Each number is 200 + 20 x the weight over its row's rms, rounded and kept within 0 to 999. Layers, rows and columns count from 0. The size before them is the row's rms in percent of the matrix's.

# o: layer 3 attention output (transposed), 512x512, rms 0.147, rows 81-115,209-243, columns 384-447
# v: layer 3 attention value, 256x512, rms 0.131, rows 82-116, columns 384-447
o81,095,183,187,207,207,192,178,194,181,197,219,182,227,214,205,196,209,201,165,206,211,208,247,173,185,180,203,170,196,242,212,184,224,216,178,207,236,181,214,231,183,225,245,199,202,186,196,174,227,206,209,193,194,175,201,189,169,199,189,200,169,229,198,228,233
o209,093,201,225,159,204,220,214,208,210,172,210,199,158,216,197,197,185,199,227,189,198,217,136,216,196,178,191,181,234,183,160,202,210,208,162,178,205,191,192,200,203,245,185,197,187,212,190,205,170,191,187,199,215,233,224,196,208,211,210,234,207,188,186,190,180
v82,091,179,170,202,195,217,183,202,206,204,178,235,204,171,179,210,221,232,187,196,202,212,188,188,199,190,208,210,235,204,183,197,187,191,207,188,139,223,206,245,221,190,182,218,189,231,202,209,183,210,171,210,216,182,196,199,171,201,203,187,180,191,168,207,224
o82,086,230,210,228,242,178,203,177,221,181,170,230,189,206,235,202,206,203,203,229,205,205,223,162,177,239,224,236,222,205,195,217,205,210,206,222,189,216,180,221,206,240,166,235,199,225,214,193,179,227,176,221,177,201,180,215,194,216,175,190,190,206,196,236,182
o210,102,191,184,189,230,162,196,207,190,228,213,213,228,201,203,211,174,199,195,219,187,193,229,217,218,213,217,183,160,214,194,214,202,214,182,197,208,197,202,179,197,217,191,173,214,160,187,206,187,186,213,189,215,159,203,216,204,179,216,216,223,207,185,152,175
v83,095,182,183,205,182,215,201,221,194,174,218,195,182,194,203,200,224,215,217,216,203,198,193,211,214,218,161,213,209,189,199,242,242,219,178,186,187,207,179,186,200,159,206,199,152,204,217,200,208,178,242,216,213,219,224,208,193,179,196,189,192,227,202,185,192
o83,097,178,211,195,165,231,166,213,200,217,225,200,215,221,172,219,205,186,184,225,192,194,197,182,219,162,196,218,208,240,195,223,199,169,229,185,252,173,171,202,234,143,231,216,208,215,192,192,241,242,197,197,164,205,181,167,202,170,224,200,178,206,208,198,202
o211,109,197,199,231,225,191,224,210,213,194,206,231,222,160,211,180,209,228,203,162,157,226,181,206,200,183,250,196,205,178,216,135,194,233,164,206,192,205,201,200,182,237,188,194,180,174,208,221,199,184,182,227,186,176,216,205,243,189,204,202,193,229,203,199,206
v84,092,237,214,202,175,222,156,171,206,168,220,197,182,230,229,206,206,212,204,202,168,164,209,178,179,201,188,234,169,197,193,220,218,183,230,185,212,202,207,188,233,194,184,169,166,216,172,184,185,211,158,185,167,207,211,237,211,241,236,181,192,206,180,207,219
o84,093,242,197,251,176,181,201,171,170,192,218,221,200,172,215,210,204,254,204,163,200,213,215,225,204,203,196,199,198,177,185,231,177,214,217,242,234,233,178,184,232,213,218,182,210,223,177,209,179,224,199,210,199,194,169,213,208,210,192,200,208,184,186,165,173
o212,100,194,190,171,219,193,190,242,225,202,207,180,199,199,207,179,213,197,228,216,194,202,191,213,196,241,152,182,203,173,197,199,171,221,187,202,192,212,204,216,228,163,236,205,192,231,224,195,208,191,198,194,187,220,200,188,190,185,208,218,192,204,232,207,178
v85,092,204,187,187,214,229,180,246,193,194,219,164,207,212,215,198,175,194,222,203,200,194,220,218,201,210,201,187,190,191,179,217,184,179,179,213,165,238,198,190,193,199,215,227,172,228,213,190,192,220,166,193,218,224,217,206,177,203,186,168,202,182,225,188,167
o85,091,196,248,226,237,228,204,179,184,159,207,174,223,209,209,204,196,196,188,212,205,202,254,191,165,255,187,200,200,230,183,202,180,185,212,195,198,216,193,208,195,203,200,206,171,202,204,189,228,180,179,167,198,219,222,175,212,196,160,199,167,257,176,212,215
o213,100,207,179,197,199,192,200,198,230,252,179,222,226,211,222,172,192,182,187,219,208,190,177,188,185,164,198,190,187,196,225,167,194,210,193,192,221,182,220,208,194,175,216,167,180,215,207,223,184,204,206,183,197,195,212,214,152,197,172,177,202,194,204,229,200
v86,087,237,224,197,190,179,194,200,171,211,221,194,188,154,200,176,231,186,195,182,185,185,197,210,180,226,202,220,184,162,212,190,190,221,224,180,228,203,197,182,197,204,214,216,230,182,192,203,189,193,207,192,219,201,181,191,189,192,165,222,188,193,171,212,174
o86,092,187,227,211,241,192,183,185,189,175,187,212,190,250,189,190,207,185,191,213,201,197,238,206,222,180,215,251,201,213,205,162,235,218,189,215,176,201,204,200,195,227,230,210,217,179,183,189,189,213,219,184,175,213,203,225,198,210,195,201,202,224,179,192,224
o214,095,207,196,187,189,214,211,185,215,220,225,227,189,188,226,193,244,217,191,229,217,186,200,178,218,199,219,173,204,239,208,185,196,205,229,182,205,196,191,200,207,191,216,213,193,227,215,213,204,199,184,181,173,175,197,194,224,211,199,189,178,207,171,177,179
v87,088,204,167,236,169,148,164,191,208,183,172,207,173,191,212,196,213,215,242,162,220,169,192,232,199,170,201,202,213,172,161,182,241,191,203,209,167,192,200,164,172,190,216,178,180,209,195,202,171,177,175,168,195,172,220,205,204,218,246,195,197,233,221,191,231
o87,092,214,189,233,229,202,193,201,206,169,206,198,180,178,194,241,216,178,214,212,196,172,170,196,232,182,196,205,233,201,207,179,199,206,205,215,203,180,194,202,153,202,180,171,187,216,169,207,191,193,187,210,210,203,225,235,192,221,208,176,172,202,210,231,193
o215,099,213,191,195,182,198,228,193,201,211,211,200,235,204,211,212,183,224,221,191,212,196,221,202,229,187,225,186,201,212,218,233,194,197,198,172,166,202,199,206,224,199,176,223,225,201,221,216,219,215,230,209,225,207,162,198,207,199,169,203,207,202,214,191,210
v88,090,188,205,205,229,190,223,163,219,200,230,201,200,190,222,203,188,195,193,181,200,217,192,193,204,214,188,195,211,172,194,180,240,196,188,233,205,210,192,217,239,223,226,206,220,253,216,183,180,187,200,179,181,198,187,183,187,156,185,225,188,207,212,213,224
o88,091,183,184,198,244,213,193,181,215,155,179,210,231,184,235,203,202,176,202,211,196,188,207,194,202,200,189,215,220,177,193,218,179,200,234,210,185,217,217,196,182,199,202,185,187,208,198,216,134,200,158,218,213,215,190,157,206,204,199,156,205,188,140,190,201
o216,097,190,233,184,167,194,180,235,195,208,204,184,153,210,192,234,229,201,209,175,191,201,194,216,173,166,156,210,227,203,206,191,181,220,173,220,220,206,154,201,218,190,191,189,222,228,213,187,206,214,238,210,207,198,170,193,182,166,189,194,194,178,201,185,210
v89,093,215,169,230,185,187,197,229,203,236,204,185,206,193,197,203,193,176,197,210,199,220,240,224,220,236,206,212,233,185,183,185,199,172,232,223,208,216,193,209,216,187,214,176,253,196,187,184,225,200,210,199,198,210,195,232,191,190,214,182,195,187,233,202,185
o89,101,236,176,187,182,195,186,166,222,202,219,204,217,213,170,238,181,204,200,157,216,175,179,184,249,190,176,163,188,192,216,202,211,202,235,213,182,193,210,192,175,173,215,183,174,187,208,209,201,168,228,215,167,186,172,201,243,204,195,159,210,144,180,200,169
o217,091,190,240,210,209,209,265,200,194,211,173,180,180,207,226,194,222,202,195,213,184,222,220,167,167,188,175,210,201,211,196,193,193,209,197,211,191,213,181,222,214,191,215,227,190,213,205,188,199,158,209,173,207,200,215,239,198,191,189,238,162,208,222,180,199
v90,089,225,163,200,168,165,204,212,206,198,227,230,206,189,177,204,192,232,211,235,220,189,199,186,230,215,212,194,205,190,213,225,197,186,176,248,179,190,163,192,179,211,204,212,221,193,216,192,214,196,232,194,227,219,220,184,194,219,223,208,199,180,190,207,184
o90,096,183,200,204,201,217,221,188,187,212,183,224,218,217,223,196,223,228,188,226,170,169,219,193,224,183,207,205,204,226,201,206,192,194,202,190,179,183,209,260,222,226,232,221,224,209,184,210,185,203,166,204,200,198,213,201,217,221,224,198,193,221,196,209,243
o218,095,194,222,191,225,209,191,187,193,186,184,173,218,162,174,211,194,207,177,212,185,210,216,227,207,203,228,233,197,226,176,205,199,219,190,206,192,195,221,188,174,208,160,211,177,197,222,193,178,207,182,180,200,201,161,226,192,170,193,202,211,200,193,202,204
v91,091,197,205,186,175,226,196,187,180,195,189,177,242,210,207,211,186,183,206,184,199,201,204,160,182,215,216,191,168,223,207,209,183,217,172,222,194,229,206,192,220,225,212,199,237,231,218,184,232,203,172,224,238,183,200,226,194,169,212,156,210,184,195,206,162
o91,090,140,217,226,210,211,233,167,197,217,186,176,224,194,225,177,191,143,219,178,186,189,194,184,194,213,150,202,220,218,171,207,213,194,175,226,221,221,221,172,186,169,225,210,205,169,220,209,202,204,193,208,200,190,198,207,184,216,200,222,203,214,196,187,194
o219,095,202,170,194,236,187,183,190,199,195,200,188,201,193,185,219,216,206,222,223,222,230,180,244,212,204,189,148,179,177,214,227,178,230,211,213,145,153,196,201,223,199,198,180,195,202,186,186,192,162,200,163,164,221,189,205,185,198,211,179,160,177,212,161,211
v92,090,190,178,192,222,191,182,210,180,185,187,222,224,209,215,176,215,181,203,215,228,180,194,174,179,201,221,179,227,196,205,224,225,196,203,167,181,202,203,210,177,223,220,203,195,206,204,172,191,219,180,219,223,188,192,227,219,217,176,201,223,227,167,216,207
o92,088,170,186,184,162,225,214,228,209,213,207,204,195,168,215,181,198,219,187,214,224,169,205,220,204,169,206,169,239,206,223,204,218,204,189,188,201,183,148,186,188,205,168,199,216,191,182,196,205,225,206,180,197,202,167,195,171,247,229,204,233,196,226,173,203
o220,098,219,186,226,186,197,206,167,194,225,235,202,190,229,193,240,204,155,212,202,186,220,190,205,208,199,213,204,192,184,200,224,185,165,185,205,218,192,226,215,230,182,232,197,220,178,182,178,200,228,208,209,209,193,208,194,191,196,230,205,185,179,205,177,164
v93,088,188,220,212,189,221,186,161,215,181,195,239,185,186,204,225,150,216,198,210,190,196,207,252,188,204,220,192,228,208,177,198,187,208,229,203,232,196,135,197,237,223,213,199,193,227,171,240,193,201,193,161,197,220,208,223,255,235,189,192,236,200,198,234,198
o93,090,174,218,206,189,256,210,193,208,196,180,181,186,208,198,202,202,201,204,186,183,192,187,186,164,197,249,193,221,223,194,193,186,200,181,185,193,186,195,167,209,154,246,173,192,188,207,231,208,210,182,211,194,187,186,196,208,198,181,189,210,145,176,203,184
o221,091,205,185,194,184,193,195,211,241,225,196,164,228,187,159,212,181,195,210,221,186,227,220,201,195,250,185,201,179,150,211,197,161,179,205,208,193,192,201,204,216,213,211,198,191,215,196,189,194,183,175,191,197,174,221,189,186,203,210,194,207,206,204,178,221
v94,089,203,191,170,220,179,199,209,218,182,178,205,213,190,172,187,194,169,243,190,179,202,191,189,209,183,217,215,218,185,181,244,190,173,228,240,266,191,187,224,221,210,194,210,209,190,166,210,225,193,189,159,193,148,175,161,202,213,207,181,207,230,205,204,196
o94,095,189,206,173,239,192,217,221,177,201,200,196,191,213,177,224,204,194,213,176,196,226,173,169,248,208,222,224,198,184,186,215,179,158,228,216,203,194,211,198,208,187,181,180,208,173,200,203,201,230,178,216,178,173,194,192,210,223,184,217,170,195,184,221,169
o222,093,183,184,213,153,211,229,194,215,201,201,231,174,204,209,213,233,200,212,240,190,189,172,221,180,183,201,206,205,196,203,203,220,252,219,192,223,204,195,227,184,161,194,189,198,240,220,189,221,192,186,208,246,222,204,200,215,194,192,199,201,201,220,196,213
v95,088,197,195,179,168,180,199,200,219,205,178,219,146,176,174,223,222,204,217,211,184,189,170,215,211,175,237,189,193,204,216,216,190,182,247,205,174,217,226,239,198,210,203,199,204,196,217,192,218,192,215,230,205,170,192,219,222,225,196,211,227,197,166,193,196
o95,094,208,191,175,177,194,186,216,217,194,130,229,191,188,225,221,210,194,188,209,215,206,258,236,191,178,178,214,209,207,190,222,194,220,165,214,227,229,227,198,203,218,219,227,171,210,170,204,197,214,176,215,219,199,215,195,180,206,217,228,217,205,193,193,204
o223,099,191,215,206,217,214,232,212,208,218,214,194,215,263,200,218,178,144,201,187,197,172,200,177,220,232,194,238,195,224,175,208,224,192,188,188,209,237,169,198,158,207,200,207,207,164,207,205,205,174,206,195,202,203,213,198,192,219,172,211,213,170,207,226,199
v96,090,223,235,184,160,200,195,209,173,230,194,213,199,180,189,216,184,214,216,154,183,208,201,173,208,177,186,202,242,187,235,229,198,205,174,207,193,166,203,185,197,184,187,244,209,222,198,193,201,183,231,230,174,199,182,233,188,245,192,193,193,206,176,224,201
o96,097,196,190,234,219,195,205,219,197,216,210,177,218,167,151,211,156,218,175,179,223,169,229,192,220,182,197,220,185,186,190,237,162,200,191,233,213,234,176,215,234,199,210,197,219,206,210,210,178,185,178,203,207,180,181,236,205,216,207,202,180,218,158,197,211
o224,094,199,180,174,176,184,185,181,194,216,190,212,213,221,221,207,160,214,185,203,163,194,187,210,211,211,218,164,192,173,212,207,195,188,211,186,200,196,181,192,204,205,209,183,175,180,202,175,183,205,210,211,186,212,246,164,217,178,199,221,212,204,192,212,210
v97,090,159,189,161,175,197,190,232,191,172,207,213,229,194,203,190,182,238,167,202,182,168,214,175,237,208,241,172,198,236,204,174,224,186,202,200,167,186,217,221,172,220,190,209,175,168,235,204,236,212,192,199,221,212,190,199,201,181,182,169,194,185,182,191,219
o97,085,201,213,226,189,202,187,228,229,196,187,160,178,211,210,207,180,179,235,181,218,210,203,227,197,200,192,167,167,186,207,179,184,203,234,195,217,210,207,224,186,193,217,176,161,190,199,195,215,199,155,191,189,184,196,221,176,179,158,190,184,221,185,226,195
o225,101,183,200,204,219,229,226,180,135,209,200,189,188,167,180,195,208,212,200,192,201,186,204,204,190,225,169,215,190,174,201,210,196,204,187,211,186,206,172,197,189,186,154,219,186,201,222,202,177,241,186,202,221,191,231,177,233,171,229,195,192,217,215,201,204
v98,086,172,234,204,204,237,202,187,222,184,220,189,226,196,205,191,196,184,191,203,222,219,229,183,199,162,227,209,183,156,179,179,187,203,222,200,202,239,176,188,209,184,195,201,178,172,212,226,197,205,220,176,183,184,200,220,208,211,194,185,221,190,195,228,191
o98,094,195,202,198,218,219,183,164,206,192,208,232,221,204,222,235,199,207,169,194,201,202,203,211,215,216,187,210,167,171,234,192,150,221,213,197,195,219,179,240,192,213,219,204,179,205,216,231,199,201,219,202,180,224,189,229,190,243,214,208,225,190,201,205,177
o226,093,209,191,186,240,178,192,202,166,229,180,214,185,197,201,184,219,201,194,208,173,204,172,218,191,206,202,215,196,241,198,249,227,196,167,205,156,156,229,177,230,228,190,215,190,216,205,187,212,200,216,193,215,232,199,170,208,200,145,178,190,211,185,204,166
v99,091,236,230,228,208,211,210,194,198,233,190,204,229,192,197,196,209,144,208,183,183,162,219,222,226,217,206,176,218,199,211,224,212,179,194,193,164,209,223,195,236,241,188,198,232,180,183,219,180,198,170,197,206,202,176,212,167,184,200,210,169,178,191,175,229
o99,092,217,208,174,196,203,233,229,172,220,189,179,205,183,211,224,170,152,214,253,200,207,211,201,201,234,224,186,215,238,218,229,166,211,192,177,219,219,228,201,207,227,184,176,203,213,162,230,176,209,159,225,212,237,208,218,178,178,193,197,200,185,209,204,203
o227,097,201,204,190,181,177,214,203,246,206,173,181,210,190,193,193,200,242,211,192,237,191,167,196,183,180,192,194,236,198,157,184,233,207,211,232,200,181,207,215,194,160,212,196,185,204,237,208,201,217,196,216,203,172,219,198,231,186,202,185,227,207,201,185,217
v100,093,201,208,179,219,177,226,189,165,147,208,232,198,221,221,179,199,189,233,199,207,225,220,211,214,211,164,243,230,229,179,224,190,170,175,210,192,224,209,182,204,184,204,170,149,191,206,178,190,178,226,239,213,182,213,209,195,177,193,203,219,183,191,176,195
o100,095,230,231,180,216,210,228,218,189,204,204,213,206,184,222,156,156,178,225,242,162,231,165,202,171,183,212,209,208,213,187,233,233,181,216,172,227,185,180,197,177,222,188,174,168,204,191,199,210,199,175,192,195,208,240,185,210,209,195,212,202,238,213,173,247
o228,096,152,215,214,189,179,157,201,187,210,214,200,201,198,207,219,191,202,171,201,205,171,228,194,221,209,180,165,207,214,210,210,173,234,176,177,226,218,204,180,236,163,217,209,190,225,203,165,239,195,186,202,188,218,205,184,206,176,203,208,209,177,181,193,212
v101,092,208,200,209,195,228,208,222,198,176,216,205,228,184,165,182,199,198,182,178,201,178,193,196,214,219,224,180,222,189,186,162,209,164,155,172,207,206,175,212,170,166,161,201,174,204,192,195,219,220,201,210,192,202,206,182,206,224,207,159,197,214,199,201,196
o101,095,157,192,243,189,206,208,191,219,218,221,168,205,225,223,195,212,168,196,177,217,242,175,196,203,221,196,182,226,214,219,184,198,213,186,167,229,204,199,185,237,195,192,184,186,177,239,217,230,148,218,240,194,168,182,194,203,193,200,165,202,204,184,228,216
o229,093,173,231,195,209,177,187,188,216,225,199,224,212,208,178,193,212,216,180,201,187,177,215,192,220,201,195,219,184,206,180,208,230,217,196,209,224,199,211,211,185,189,199,230,195,198,227,165,199,246,236,187,213,203,180,198,200,180,208,225,239,204,188,203,225
v102,090,215,200,199,182,186,207,166,174,247,200,197,230,210,210,206,178,198,174,187,202,170,191,221,187,165,207,175,240,208,183,201,186,230,173,210,235,222,198,183,172,235,202,175,184,211,193,188,212,162,208,196,183,192,214,215,193,212,207,185,198,223,249,196,175
o102,094,206,212,245,219,240,210,178,202,228,229,215,171,181,224,203,187,227,211,226,196,196,189,174,213,170,219,197,256,196,198,203,211,199,212,205,176,220,187,206,221,152,194,238,185,206,223,202,164,201,219,183,182,197,228,165,201,201,193,168,198,175,203,195,203
o230,098,200,199,199,215,173,185,197,165,151,200,255,213,204,204,184,207,208,183,187,169,221,211,197,247,199,195,235,198,226,228,167,202,205,181,234,212,201,179,211,201,238,198,196,222,172,220,212,229,174,184,179,161,194,229,212,202,215,240,222,233,197,172,210,192
v103,091,199,181,213,209,202,204,226,172,216,226,159,191,174,175,214,195,203,210,203,237,167,185,202,235,236,203,228,225,200,187,237,219,228,235,204,196,199,184,199,179,218,192,205,175,203,231,214,239,200,189,215,194,196,197,178,231,212,163,200,216,195,220,185,216
o103,097,213,196,198,258,250,218,202,187,206,173,169,178,205,173,206,206,190,207,184,197,207,199,224,184,214,219,199,215,234,188,202,209,227,248,205,234,215,214,192,227,188,203,190,153,187,211,200,220,215,174,215,224,188,173,234,186,179,186,219,207,193,179,219,216
o231,097,172,228,242,207,193,160,197,193,195,181,218,197,190,192,236,184,210,205,189,211,200,199,189,196,194,188,212,219,193,205,222,185,194,187,208,201,195,222,217,168,192,209,215,244,214,192,232,210,188,212,175,218,190,230,168,197,233,197,187,206,200,183,199,167
v104,094,211,178,185,199,228,228,209,179,203,177,228,190,194,237,188,184,190,209,194,210,223,204,237,172,249,227,242,173,197,223,204,220,239,174,228,218,213,170,196,171,179,217,228,223,209,189,215,205,195,227,211,197,168,205,207,166,215,187,214,237,231,206,169,220
o104,100,241,221,160,216,211,147,203,229,154,219,181,187,218,203,179,210,182,179,232,214,199,164,184,224,179,222,189,232,205,186,182,223,204,201,198,189,202,187,208,212,178,221,211,192,193,194,224,202,203,248,224,205,218,222,162,214,193,197,191,189,207,195,216,222
o232,100,201,172,190,197,216,223,180,215,217,200,184,223,201,221,187,217,229,201,188,188,208,214,167,161,186,219,209,197,217,171,221,177,176,196,219,201,166,201,165,232,180,245,200,171,215,192,181,208,230,192,207,168,186,203,212,201,179,202,172,181,214,191,178,173
v105,091,172,199,208,183,192,214,193,198,201,215,177,210,221,178,208,191,220,185,179,250,200,171,211,201,169,185,179,238,189,224,181,211,177,178,221,220,193,192,219,195,197,199,213,195,188,194,170,206,186,182,185,226,235,167,161,188,225,223,175,216,200,174,230,195
o105,103,224,242,220,158,220,201,180,227,191,192,193,188,227,231,209,181,208,224,206,221,182,187,192,196,181,218,176,174,205,214,177,207,168,207,193,204,205,208,179,156,196,156,221,214,217,204,213,227,209,203,211,256,204,168,220,155,252,243,194,220,205,175,224,214
o233,090,173,163,184,248,191,204,212,202,214,244,185,177,195,193,213,216,194,227,207,168,213,176,200,211,207,210,211,198,195,180,233,159,217,210,225,179,187,222,157,195,187,201,199,201,186,211,189,163,209,188,208,192,189,176,213,201,177,168,211,233,196,247,245,199
v106,092,200,197,204,211,211,198,199,175,209,166,189,220,211,200,191,232,175,200,223,179,197,189,216,203,192,199,205,211,192,153,203,215,217,194,209,152,197,194,181,169,200,228,194,223,231,202,183,209,205,198,215,190,177,216,180,206,200,176,206,222,173,213,199,193
o106,092,163,226,201,189,181,211,203,195,172,204,166,211,247,185,176,218,262,228,172,176,224,265,222,180,194,201,219,182,170,208,200,206,172,192,191,199,166,206,211,199,175,186,220,206,221,206,195,209,217,190,211,184,197,204,169,212,196,202,198,233,175,189,187,211
o234,105,213,223,190,179,175,211,167,230,207,172,236,190,213,185,180,183,174,192,234,187,176,173,179,194,220,218,213,217,183,193,201,188,227,185,200,204,204,167,211,187,241,188,173,224,202,200,213,206,200,232,247,186,192,212,208,202,201,204,219,197,214,192,189,217
v107,090,181,200,194,207,255,240,226,198,209,223,172,208,214,185,208,206,161,222,201,212,171,184,190,184,194,204,173,222,206,213,211,167,193,194,193,217,185,189,202,178,209,218,199,237,181,180,229,215,210,189,211,169,205,199,210,194,153,223,223,186,222,202,193,203
o107,090,220,165,201,174,182,216,221,166,190,209,176,176,185,174,174,257,189,211,215,200,182,210,237,183,218,221,191,185,196,225,188,213,197,201,223,210,192,217,239,218,247,200,224,182,194,161,181,216,204,211,251,227,208,190,218,190,189,224,206,212,196,177,229,193
o235,099,218,213,217,201,175,182,210,219,197,206,162,214,217,199,203,182,188,181,181,209,218,222,216,189,174,191,217,178,193,220,206,224,180,179,212,206,184,226,201,224,211,236,216,180,233,192,181,184,202,196,139,204,211,139,216,188,206,188,237,204,173,177,188,201
v108,087,202,223,209,204,193,156,225,184,204,220,186,214,234,191,196,182,194,199,160,219,200,198,214,235,204,209,193,193,227,214,250,175,217,215,215,196,186,199,155,183,192,206,168,185,212,197,192,198,201,225,169,226,234,196,187,249,243,205,195,218,193,193,234,211
o108,092,231,213,183,195,201,197,205,208,216,183,208,195,205,176,185,236,224,198,201,211,165,198,201,215,211,192,185,173,213,206,210,195,187,207,245,223,168,195,203,199,194,211,178,207,206,217,174,227,238,203,198,201,218,239,231,236,183,263,186,227,229,197,221,206
o236,095,203,184,167,200,188,190,199,231,214,201,196,211,196,223,234,194,203,194,224,219,213,188,183,192,192,207,193,246,206,191,189,196,192,165,158,226,254,233,220,173,195,164,194,218,202,193,215,211,236,192,212,164,174,204,198,194,157,207,229,158,154,222,185,192
v109,089,198,203,212,211,204,174,203,203,215,193,203,207,214,177,190,208,202,224,214,165,212,207,230,181,209,217,170,191,173,187,245,192,197,196,210,220,185,188,194,222,218,169,229,223,212,213,173,199,210,188,219,193,195,203,202,217,162,164,222,221,210,202,230,194
o109,097,234,199,190,208,165,215,210,176,211,188,198,215,253,189,224,211,172,188,227,191,188,204,194,223,167,221,207,154,222,206,187,205,199,209,228,192,201,225,212,176,164,184,202,191,215,169,195,181,227,185,200,194,211,228,230,169,205,227,241,206,209,160,219,218
o237,095,190,196,203,184,184,182,205,229,204,214,202,207,167,207,203,158,215,150,183,155,210,197,176,212,214,194,204,234,198,176,183,191,193,226,173,162,213,175,191,197,214,199,193,208,166,240,229,172,192,208,186,193,192,174,176,202,179,178,184,207,222,243,187,218
v110,087,177,211,200,239,221,234,182,199,190,218,177,205,166,211,198,208,203,182,182,204,216,186,167,213,227,213,190,214,194,190,231,207,220,179,190,213,220,188,225,190,199,203,188,209,205,196,176,211,212,209,204,192,201,194,204,222,207,212,189,217,171,186,183,193
o110,087,211,201,205,224,184,204,201,161,204,158,180,226,216,180,242,254,216,181,174,160,162,186,195,204,187,202,167,216,160,196,186,177,190,189,194,183,214,216,226,228,200,194,182,201,199,196,190,211,173,201,212,218,163,190,223,212,210,211,243,171,224,177,225,201
o238,091,171,220,203,176,213,169,192,194,218,197,200,165,241,201,195,197,168,235,190,217,212,232,267,175,202,210,193,174,221,189,169,203,216,247,218,212,178,209,203,198,197,211,200,195,186,216,206,217,224,204,196,196,206,184,174,197,193,208,158,210,155,175,204,196
v111,090,202,190,213,191,189,181,180,220,185,153,165,206,189,205,217,193,173,163,212,224,197,246,220,185,189,224,220,209,222,225,186,213,208,180,184,224,165,206,191,232,205,236,233,203,211,203,176,184,196,193,189,206,196,204,189,193,229,211,212,230,245,179,191,198
o111,100,196,194,188,213,187,219,200,199,223,220,164,213,211,176,210,234,176,223,185,208,199,215,194,204,170,213,195,180,192,205,177,224,166,209,176,199,191,217,189,237,211,165,202,194,186,188,189,179,180,212,211,231,192,188,210,221,211,195,153,192,190,202,220,200
o239,095,203,202,192,206,187,198,195,206,212,191,226,198,184,207,188,188,226,191,176,213,182,210,194,141,217,188,235,192,203,177,214,201,214,211,197,203,217,210,175,203,204,217,206,202,176,202,207,206,213,179,220,173,233,203,192,190,214,223,166,231,185,223,244,191
v112,088,212,175,218,190,189,190,226,228,188,243,203,199,175,229,226,193,267,188,197,212,217,197,202,218,187,188,179,175,223,187,200,187,171,210,201,186,217,266,151,221,190,159,200,196,167,210,197,214,222,200,193,161,189,218,206,180,195,174,193,206,223,210,170,200
o112,091,244,166,218,186,158,232,239,215,223,200,235,202,190,192,175,244,242,206,219,230,178,172,169,194,203,182,210,204,224,196,185,184,172,211,193,225,195,213,171,174,233,150,185,201,182,187,188,178,208,193,206,222,196,193,211,203,207,217,183,192,174,230,195,199
o240,099,203,202,199,201,194,160,151,193,196,194,193,239,193,224,186,182,169,205,159,184,194,208,233,196,195,220,213,181,208,192,181,246,208,187,200,192,220,190,226,157,175,183,225,163,226,202,251,187,192,213,193,206,189,217,204,187,208,166,228,234,200,199,218,203
v113,092,217,217,203,176,198,197,210,234,222,214,169,203,201,179,216,225,228,177,229,194,195,194,239,173,202,220,185,204,174,204,209,227,205,200,196,215,224,207,207,211,204,223,221,220,191,182,161,260,197,158,192,176,211,194,214,178,199,201,216,171,233,195,216,226
o113,093,173,194,231,225,168,218,194,203,179,205,163,220,192,217,217,206,203,208,195,200,205,200,202,198,176,204,212,211,173,172,179,197,211,223,188,256,205,205,193,211,178,172,199,187,162,161,195,177,200,193,197,205,176,196,187,201,167,212,217,187,215,212,175,221
o241,101,194,173,172,168,191,187,254,184,211,220,190,198,214,208,182,219,170,253,184,185,226,193,223,202,224,199,199,141,192,250,203,201,231,204,193,179,224,204,187,224,203,192,157,198,209,203,234,208,169,198,176,189,227,212,195,196,151,192,159,223,201,156,222,191
v114,088,204,215,207,177,187,202,204,182,176,234,231,211,162,218,186,189,190,202,195,199,161,203,193,196,218,233,210,201,157,231,201,170,181,209,157,230,219,226,232,206,188,195,181,168,234,193,171,165,204,203,228,202,214,210,226,184,190,191,228,197,175,220,228,246
o114,092,166,225,178,191,198,233,190,225,184,215,204,220,224,200,212,186,186,201,197,172,192,164,213,170,216,215,198,231,210,209,198,160,220,226,194,193,170,228,192,193,207,208,200,197,192,161,198,235,184,183,207,148,234,189,191,209,216,210,200,198,210,200,235,216
o242,092,194,153,172,216,197,219,185,207,200,203,197,205,199,211,232,222,175,192,226,213,190,195,190,233,186,177,178,196,243,179,210,213,220,193,216,190,238,183,197,181,202,216,213,181,173,197,181,210,206,222,198,226,191,184,200,201,194,176,206,212,209,206,164,173
v115,087,185,206,211,217,208,196,139,196,230,204,237,173,183,189,178,189,227,233,197,194,213,177,166,188,190,203,219,187,206,202,231,233,205,192,194,204,193,211,194,186,170,216,193,194,192,223,190,232,217,218,190,200,206,185,214,200,183,225,175,167,194,196,161,182
o115,091,180,213,178,209,185,205,221,213,215,205,217,202,164,215,234,194,186,214,222,200,203,154,178,172,194,197,200,228,203,186,207,203,189,190,191,178,208,205,164,206,195,180,221,202,198,222,182,228,236,215,170,204,216,221,220,204,183,239,178,175,213,207,205,209
o243,093,206,192,178,213,179,205,208,189,220,225,179,208,235,167,171,226,195,200,222,192,197,230,150,216,234,179,171,219,192,189,162,199,216,174,206,232,178,219,218,215,212,204,186,194,173,169,224,226,186,143,187,236,190,217,183,185,202,152,207,209,161,180,237,200
v116,088,226,180,163,202,174,185,178,197,186,225,189,214,236,217,212,201,163,188,223,192,176,176,168,187,200,213,240,205,195,172,202,197,233,214,207,200,205,211,180,245,213,154,204,181,217,220,193,222,180,213,202,215,216,214,164,185,223,195,158,169,190,206,215,228